Weights of a small GPT-style language model, trained from scratch on English Wikipedia.
Architecture: RMSNorm before each block, no biases in attention or MLP, untied embeddings.
Training: a variant of Adam for these matrices, 901M tokens, 6877 steps.
Each number is 128 + 32 x the weight over its row's rms, rounded and kept within 0 to 255. Layers, rows and columns count from 0. Numbers have three digits each. The size before them is the row's rms in percent of the matrix's.

# layer 3 MLP up, 2688x448, rms 0.0351, rows 2592-2629, columns 280-335
123:115153106093154088123074114116067099142141136138143164110084146101125115095146127152106167129174144053099138104121103179094184097061136147139157104172130095077136147095
095:101163137081109153127073080119176109138148141095148104102123104165090069177110167115117124183119129149096199102142141163106072090129115104155151138127137173176125150108
121:115131133156161100093102143156098087124192151157126134117157146118089104072205135151150131102158111125125159175105113134073168174109171105141113158138141149124171134150
073:135137075088163085161131103143098091119094106100112103128187154140142109121067189092116127199143127164194071121101106092109144116126145152137136098086140085164152121174
131:116189147153162082097116125127155103114155083139103138166137161082109069129121164125103115122149195108165090115104116121175133101129133131162111147151151171126102075115
108:136118123158104118122071140186133093062129129146116097074096116188139093157176160219111078058160124173139137099060139088165151115167154122123177133126166128133081137105
117:123070114124154192126166165127099114093117139100087119108122174141113126176101080116137138198117121093117124139185182149129037188139153128187138112142152101167130118102
154:135136080089148141133106124068117150105126154143117220156129116133157117129096145167111073170119150115181161110169133123120159086085130169050136127111144136152117150163
102:128111072075158168153120119124168178095133185148132037101066159173155118186175136085060148129107103149136159134137163145098161109142170138131155099124118146042080154131
086:123095206154100215137169143166144132152128128133133110082083136119121072116166156220112142141128124117096098127122178122057121132154191144155123173099126091204144099062
092:144099134128132191145152133137120090165122046163168119115069150110093094121155122140173160136133126140069053123083215066107086149132161127134112157121112134129161116089
076:083148175120154089124122100106117171132114122138165209113152097117088168173142137108149182117139150104092082073118131107164094091138106044189164156145176182119115113121
092:143127162184137163097134126162131111123150143129079121059130150149148120068163125171180068095098126100095153126117134134142240122128125126134072135152115163151118065175
075:162123140105148139085028091106158121137153138113133152124112183085124144127168124086130175157089147149110165124140160093140138098138100146153108199100184149145116176142
084:121098103098155102123087097172134116182110155112154090083099181102079123085153139113117130084164098114173145148154100083103115109137132128135175115148142107130119108115
083:135087124148151174146102102103147148093139120100145105163141097190179128166142101169144147197177153113133116140143162163168137066069108154106114131099143132147167104092
083:147069110100102125110126114104106145082124166104143101180147120115115150117067124127149051103115097131128145153146100168161138087156101138149125103117135069150154065122
084:134071203176212097137204125150156155134121117161154050171153170123133142164170133119074121128147169182131051116129152094125175154132123125103093141151154158089118101083
075:104121079141096091168185050139095114180164131132211188073091105081074098052128128136149124118140129086089174153090118206094111126147102154129118146090146139115167150097
082:094182099140108187136118165087124144085097123196131120138094108084178135148173104166163093182155086104171125141138151114162111189144150073154144080066153086131089051147
109:129120145168127142152132130159149165095116072114029132126124062135107098108131158177135131171147164176109086132123163145111197117096128140192099184075148165117108138137
111:111119168143208146135072101146159099134111102159123133132148120178095116123161165161193159078186119167123102144053100138142192116122149155091133130153104180123117079154
106:125120070121124148149177153157066156118145168074154146173093132118137136118110142157075150127140120127172092136119134098102121143153173168107153163084101140089154158127
114:138194161198124139072135138157126112120155053138153141144074140153109133153127124163143137114152081189121102070116136100116069122178150108132102196109134180101121152074
125:137080156146180150162173195116134119130098154093172133079164071105160115146175149130136109178145050153142054060188195128170129097110170111135070156132103101138103162088
096:108145101125107094178094119049080127100127130128165131221168174148172128124166116168133123128168106151105172113106119167126119103167138172087130061109192081153080112118
083:115121165180138069156117169158136109166132115092130117145127114160185124129082166131142130065206138182170121142090095147157145126131144184115172147182109095061088066098
116:129198141144115156166110093129112097145153116123154142034130110088141132163130178093124082182151107122137145061168068147195067095117144106129087082108119175176126116158
110:088108168106115181116104112150177077162144080147141037134086149134102097162151138161179138145146140146106067117169172086094115107140064125136074158120084126151184089125
098:113126072053126103167119108141125120110084114089094119108103102096117151169131111136099134120145106120152114121155112107146210085148136124150114162126120083134195094143
102:131129116157164141108140063103123168140170151151141127137182158184147077170111101131118102138121217156154120155154103148153123141159123114185128130150159089139138168128
105:124129136166169078162086119144140122082159121088120133102141078202113135126126152085114106153106121161188133063143066060166054147090113080097152149137132099085184124105
097:141078069132138111075179056120124143154127159028161139097173117102128091077205179144083124111109107119135140135106093087142119121135119124118123132120149086163196116180
114:151121166150079183131124149129140172123114106127138139155150114151105123115143102137100137138161122138208108100114084074137141136062149103090170143104103090136179054095
048:107150100162084114095145145135153169124096126140128144091129098124145121168153079148040138110165068114106162143216155131119123121138127129108132112103153178076137130128
035:146143118141121193088137104199132135108131152114177123147143077081090115164131182161200092160154129121136115115083116167207067129160116127124164083081102143073156133191
098:152150145140132163188094172115043160056068122130067099120154100116150145124124114113177145122111107129045097074146103145186147136132135044120105100128152149116133131168
062:160038128112132132160143099086166110116130109115140089189192141117104116167121166066130204126165160111064102127118142078055121122125081101165130142149111148137111101200
# layer 3 MLP down (transposed), 2688x448, rms 0.032, rows 2592-2629, columns 280-335
124:127155152139139094102103126111153148119122142145141116097132101081120138114082138197094141158099184113133155113135159154144196082116123201177127116125182124100101113082
104:077159148088122191134058147154129130113122117143065108101065110116093090150103151185145140140092103116122153064155098154135087072079138128163152136133096160186087135114
124:158072238125149142166126102159106138147118126110154090182094078086122169175155130135120125115138112138106140161145169154117162107132116150133159096045129208178110130120
069:146101107171160113078117118179134175104085206096154081147073047063142080122086134103149113097187166134099144114149091130112123152115176157111122135095173231114119134111
130:133090150114090182152173148124104148168122153127131116091096103179146200119131096130147159128112051138108157128150123127111121131151143119079138111101095081150156152134
110:110137145124079151068191126108152054128109090142151179116152156102124110151100085113101148124187090127153149092185126112139118104114146106156102063080096080136151134140
121:116056137081120152081140100103107154108155114065093179111112190147079042132123016090108141140175143087115132144123160167073098181104136135201120072177180102112135163121
139:133113168166141100161095167137150175148121160085173063062148044172097129102152106123147129132111115124130121109132159109169076162165159145130182125136180129133091154096
101:129132076086137152129087109105141156142122120145150033113062170124172127174180124070052146124119118118168166119144143135095152089151152142137142110123128174044071095114
094:103098124157175194159124137117122104189120076134089119126120091161142147154158162136153076122135122140154102103106102098099096126186145179084159124099152178129039086087
106:095076137208160183113154102094165163115176104131119094139170116096094136057160141098179126170177097080117111160148138170080148146099140054158128074113150202088119102100
075:149184137154177159124129159078204108146118094139154185121108096178127088105155138143100167132129076100106125114142157047143122165170160094147169139148182137169103167153
092:152150140230111177126106145140072095148108113168078129064095143150117105117054094110138097121094131115080095109089105126113191118053119115073049076109165133169119087175
077:132127156086073072153164119108135145137148170132157126146101152152182141107079109202131114159100140136169130078129126163091137085096181123092131135171133106122140122124
078:111133123069175159163112168115077147105166121123128165108146138160118117086064156110113150117094199134107091120185107139124110094148121136173088195161145066079142126143
083:134106107101160144117155166174161121071115132103094142119233135189121154152120151113178143130096132159169129119179103144133121143117107138085165110134077128168110129147
083:144083105149087098151174049124154173087111185142151093114186075096133096094121127100136106104075117136163108121143100130093121141116086124104136102111132067134127156114
089:076169074113092133159061155091093088093162173143081101172064115123076190090159131194167130137106109075144144079084136115112122141136131105143147111149111147123080131149
081:174155112115125122140145101142151184168126109117147141069095072108151076109094139102097106085159147188114154093148179113118134150194119156119152153187106174117158172137
083:101122122128183142123098135109127100098068126181187091181125092091152105175120162113184127167177097090123098118171185115134079099137110155161166159091160067152091161104
104:123120121091139102095120111129101130150104174152174096133149223117122129176125098103127122088102081098075157117097096146103073137125111109044124075175097123180118141122
110:129109149176193118137098137172145162121111028157183170131188077191111079156175133156161142107205101156127115114085175107128186127107113153087110131142114208125131100119
104:097131076135167160124169168173059159085159152054151115152124148093140164097132124155110179142159104135140116142099170107100121116158162151150138177094102153068120177135
112:157091163144103064139077131134097157141132096150150090175087125154111127150101107151112112055141129181157095158149110165080151104135148184031142113106203125131121117059
124:109145122090175168103120109143124082185131158119102158126081172133118070152220125107102093137079149101132132135101132146136093149123111113131135173105101143153113199113
098:078121166097093073158182155085130148072152147163170126171180211137153138122130104123149126148163111218116098148208112175047145130136109149104158109068179118134083091105
086:081105124119151111105121061142165059108149116150111117120073193159105071121134115173154143090101100132106179163144097137155102147116192245098158125128132173128033162147
118:120174135121100124155101129108094091170135111139161109053127112089123153149148177089122104184162108149143131086154064117164076112121111102108092070120107171140135096138
117:101137124175097062085138146135108163104106075115151164101148165092110149134174097131156105143110099070164087098178197134081158084110145164169102126115137135147157116076
095:081152129079154140154124096130122098113111112103111084096083112096126172151135147156168115138145096125126130098137101122122158187192135122181105186142079098118204134153
105:123090116163125167093161107176105208092154122120164128141182165130099098137114154198168141115091230144128133106126127119163133141132121148166104122113134089212126162102
093:141141157097086180130164153135101141189107133177107129125132193069124104136126072152152147103164135099066096162094165171089162102185134168153082089113115171184079135110
093:147126119146179086143097111120105120153148133157177133110126087142123116095119113079128147118119111068192111137126144097074223113095156091130126100132109100102121125110
123:135122174149092159172147191118161150142139111118116143099142132150087120101122088125115113148156115158188126112120135106149145155059107060124126146079122108167163097109
050:133141156172186136123079134140156054062104139186117105153112097136149181124134112076128139079198131115147123135131086146175090052097113124183129123125138157135135161090
035:073171072117148151118157191135085095138114109143142129131129155121082125092200098164137144155097195106114139128147179053123134116108192125171071133107133169124070106203
091:195162116114124111207128150105048131089104082157099098155157149090136138126094093136167145140121086117039095129135094098169148135138153041109122159180158143134154126173
062:102100164156116146116077149135123131107118145147196090153157082113146100169110112141094216195148101116115140074135132138102083107113151127125182189127195178116138137122
# layer 3 MLP gate, 2688x448, rms 0.0367, rows 2593-2630, columns 280-335
096:144067130144122160182151142080108131049106156083131116117167118106137117208145058109111085192088156146101202129124108141134095150114144101179071127074130145153135140126
118:162043210107099128161127102135122139134122108118157088184068082089174158185141144123130134121127123140128130173145166126125156093121114157134139124063122206150124153092
076:068149126118110104144119176115108111145115086170123147117169197166135172164164106089121186143067098110125118048132096117135059143159086120163121136160162057166144131117
127:141154076104136100149108118138145155100077147126173173157164087166148151091131119083141140129143163041143105135195117161150063117134106142127184070127195093062155122141
109:120165131125058163059157111090164068165111044127159184098148176109125111122135080101121113127192117137171127099165122121154097079120128126164090081072138087150157110148
125:119117128120102110101163086114087157113155155108110164090099130130072038066192051148139131107143174099088132141080101199097096148123142123091121135042139123110162121130
135:132127107082122166106164110113105087100152132151070172201129194101225114150115150139103095142129145140156154159128105152085157068103106113116076143112075142146144120157
095:120061164127126132131127150124161095180112115102203131131141085199052165125116108084146109178156092154121069146145092089154104136111160158207117112114122151152092107088
107:110099087163164178163114127059105100170076099119134120120150093146112132140139121137148090173142118157166066106094102102127078105155153167125152146105151197090056096097
109:105083130195196167119122103098120184116190117129123085139150099101131136073160141115187117158165074067145108195145147182057135197088144059165121043094168198095102091068
076:121114151129097151087154141103079117110135123069184118109142097091119137180128107136189144138143064117166104093082156181139086107118058085144108144148107108113164077067
090:092093192117167104119158109092091125136143161157103097127132100209102086116142085156163072134114110163107153176097163060130096151112058133124147116064123098123169142155
074:137172089165160234143140156147146150146093119166110163126094120167106091147143129147063162078128140167149143072097108090092118079142129111121142087152136113172111105142
079:087086114068159139194082127160053129109114148131155149137156133135070144095111154082146128116103190159114038107176082109111131132130136173192105144191143115055151134130
080:155091173136157166098131173160138139113163135112063074140131147052183087146176104155067098104102114119111123177161138111101162164108125123113150101158142066172132114133
083:113172152200151103087170122145186044108113087086186190106108135099137088074095160204128117161179149118131135154118142102188073100121174104106123112106097133123118145161
094:084160095158111150178117195100131055085117133159109091175078119100081166132125128182152130138128126093135135110073099118115122109123144086131142116152133187101073085126
081:037115132161157150140112109096076105094129131090153070113160072139104122151150066165148092169183076161169125090103145132115113177093155111112143091076151067131115144108
088:081135158139091072143172174130159138171059138141137063108072074092153101113115146174147117101165108176107113109120102137117181088147073148152110185157147083171125148156
100:132118093092124129192114140154126057120128109100163171169116111149094185112086152067134166153173177103161171067203134195142052088038144168099137103128124170149092121135
108:122156160194104152133105098055103054130129157164072100094047106102118144099134076123142124119122113116146137108088080153141139174131164142141203123067152131127125159139
100:118101161125112166081154071120121066208133104076127199114125119126115097123133180174145122115114096105037153128076065180150067177131148113170139187039094112110135176151
111:139151178133086072160101114130074111128168074121156124173087129133090129116104085142137168045139125121105105130134103155073102090137162144034157117107184068138110075083
121:126194136119151129089074070211107103160154145129131176096070183126116056105189097082111110160051173110083178161091097158122051110126122100099147151067120171147125168134
099:143111102114163091117093111134096121206122122060153117163141129115134103117111122140128149223133121081075160169083104155138046118112118102154150090132105131163170086168
088:152132138187104068187116199098103190153095131154105108162203099075128171152090128126110116149142073129109087051122157093107145080073095068166090147149077124111186048109
103:087166153155122137057192139117127157147142098118111098138167130103069116166133146144143145096152107166087111094142088098168124164152149085120070143077127159194148163144
115:138149128162118054110135168113119184092112130119177196110141157072145159122166070148172084140108103060168136114154180145075145133115131126167104118151131139130150171094
103:091093150190105138183121116112143071168151152083131142134085193128144181098140098133158079136157128159143161175128094066088047134186153133166122152116142120143164111120
107:134083104112106135119103145178097136135121093154146055131075162092130174136138147172179137108114140162129121078140134083118105188115085169136122160141098171172103089157
084:140151097130108089123070123170124117129079143142172088128158117118136140143146117116084101177080138136156152079136111171151109130087157157103116150153142159136092106096
091:188067167077189086148071170135110070146159139065145121149183148180130091078100145111120110085085135116092149164102127091112149131123146080117167151123091136115091169142
120:140142139100086130152116121138130159107095167197145085140099083142122146131149107104153189108090124149158108151110116146129176145104157189150173106089105101136162106104
051:093102143129185133098127122131129126115142144058178150052139102098078063139092119127155087099160153150080143093077107185126117082106098086125115145096138134064101112191
037:063143138115125114121130149102165128140175140170110110147092154118091131156164127056075180181151172174169100141171120121180118141153129100166147100123167101164156162093
097:154118135182122195156130135096144100110195130183123146122074131180058117136107160059155082070112087137159133142145137027147063159128129123148134178133124067151126165140
067:098122124150144125142070119142140098177132164055190106152135130090152109066146141162162108125167173163103104164144117180097102135086112165123146165114089092134155066111
089:124166068088074097081130104191157179124106131117158176154152175129167110169128118125134124141091092095128090134149144160085016138124098123206114133137123199114142154090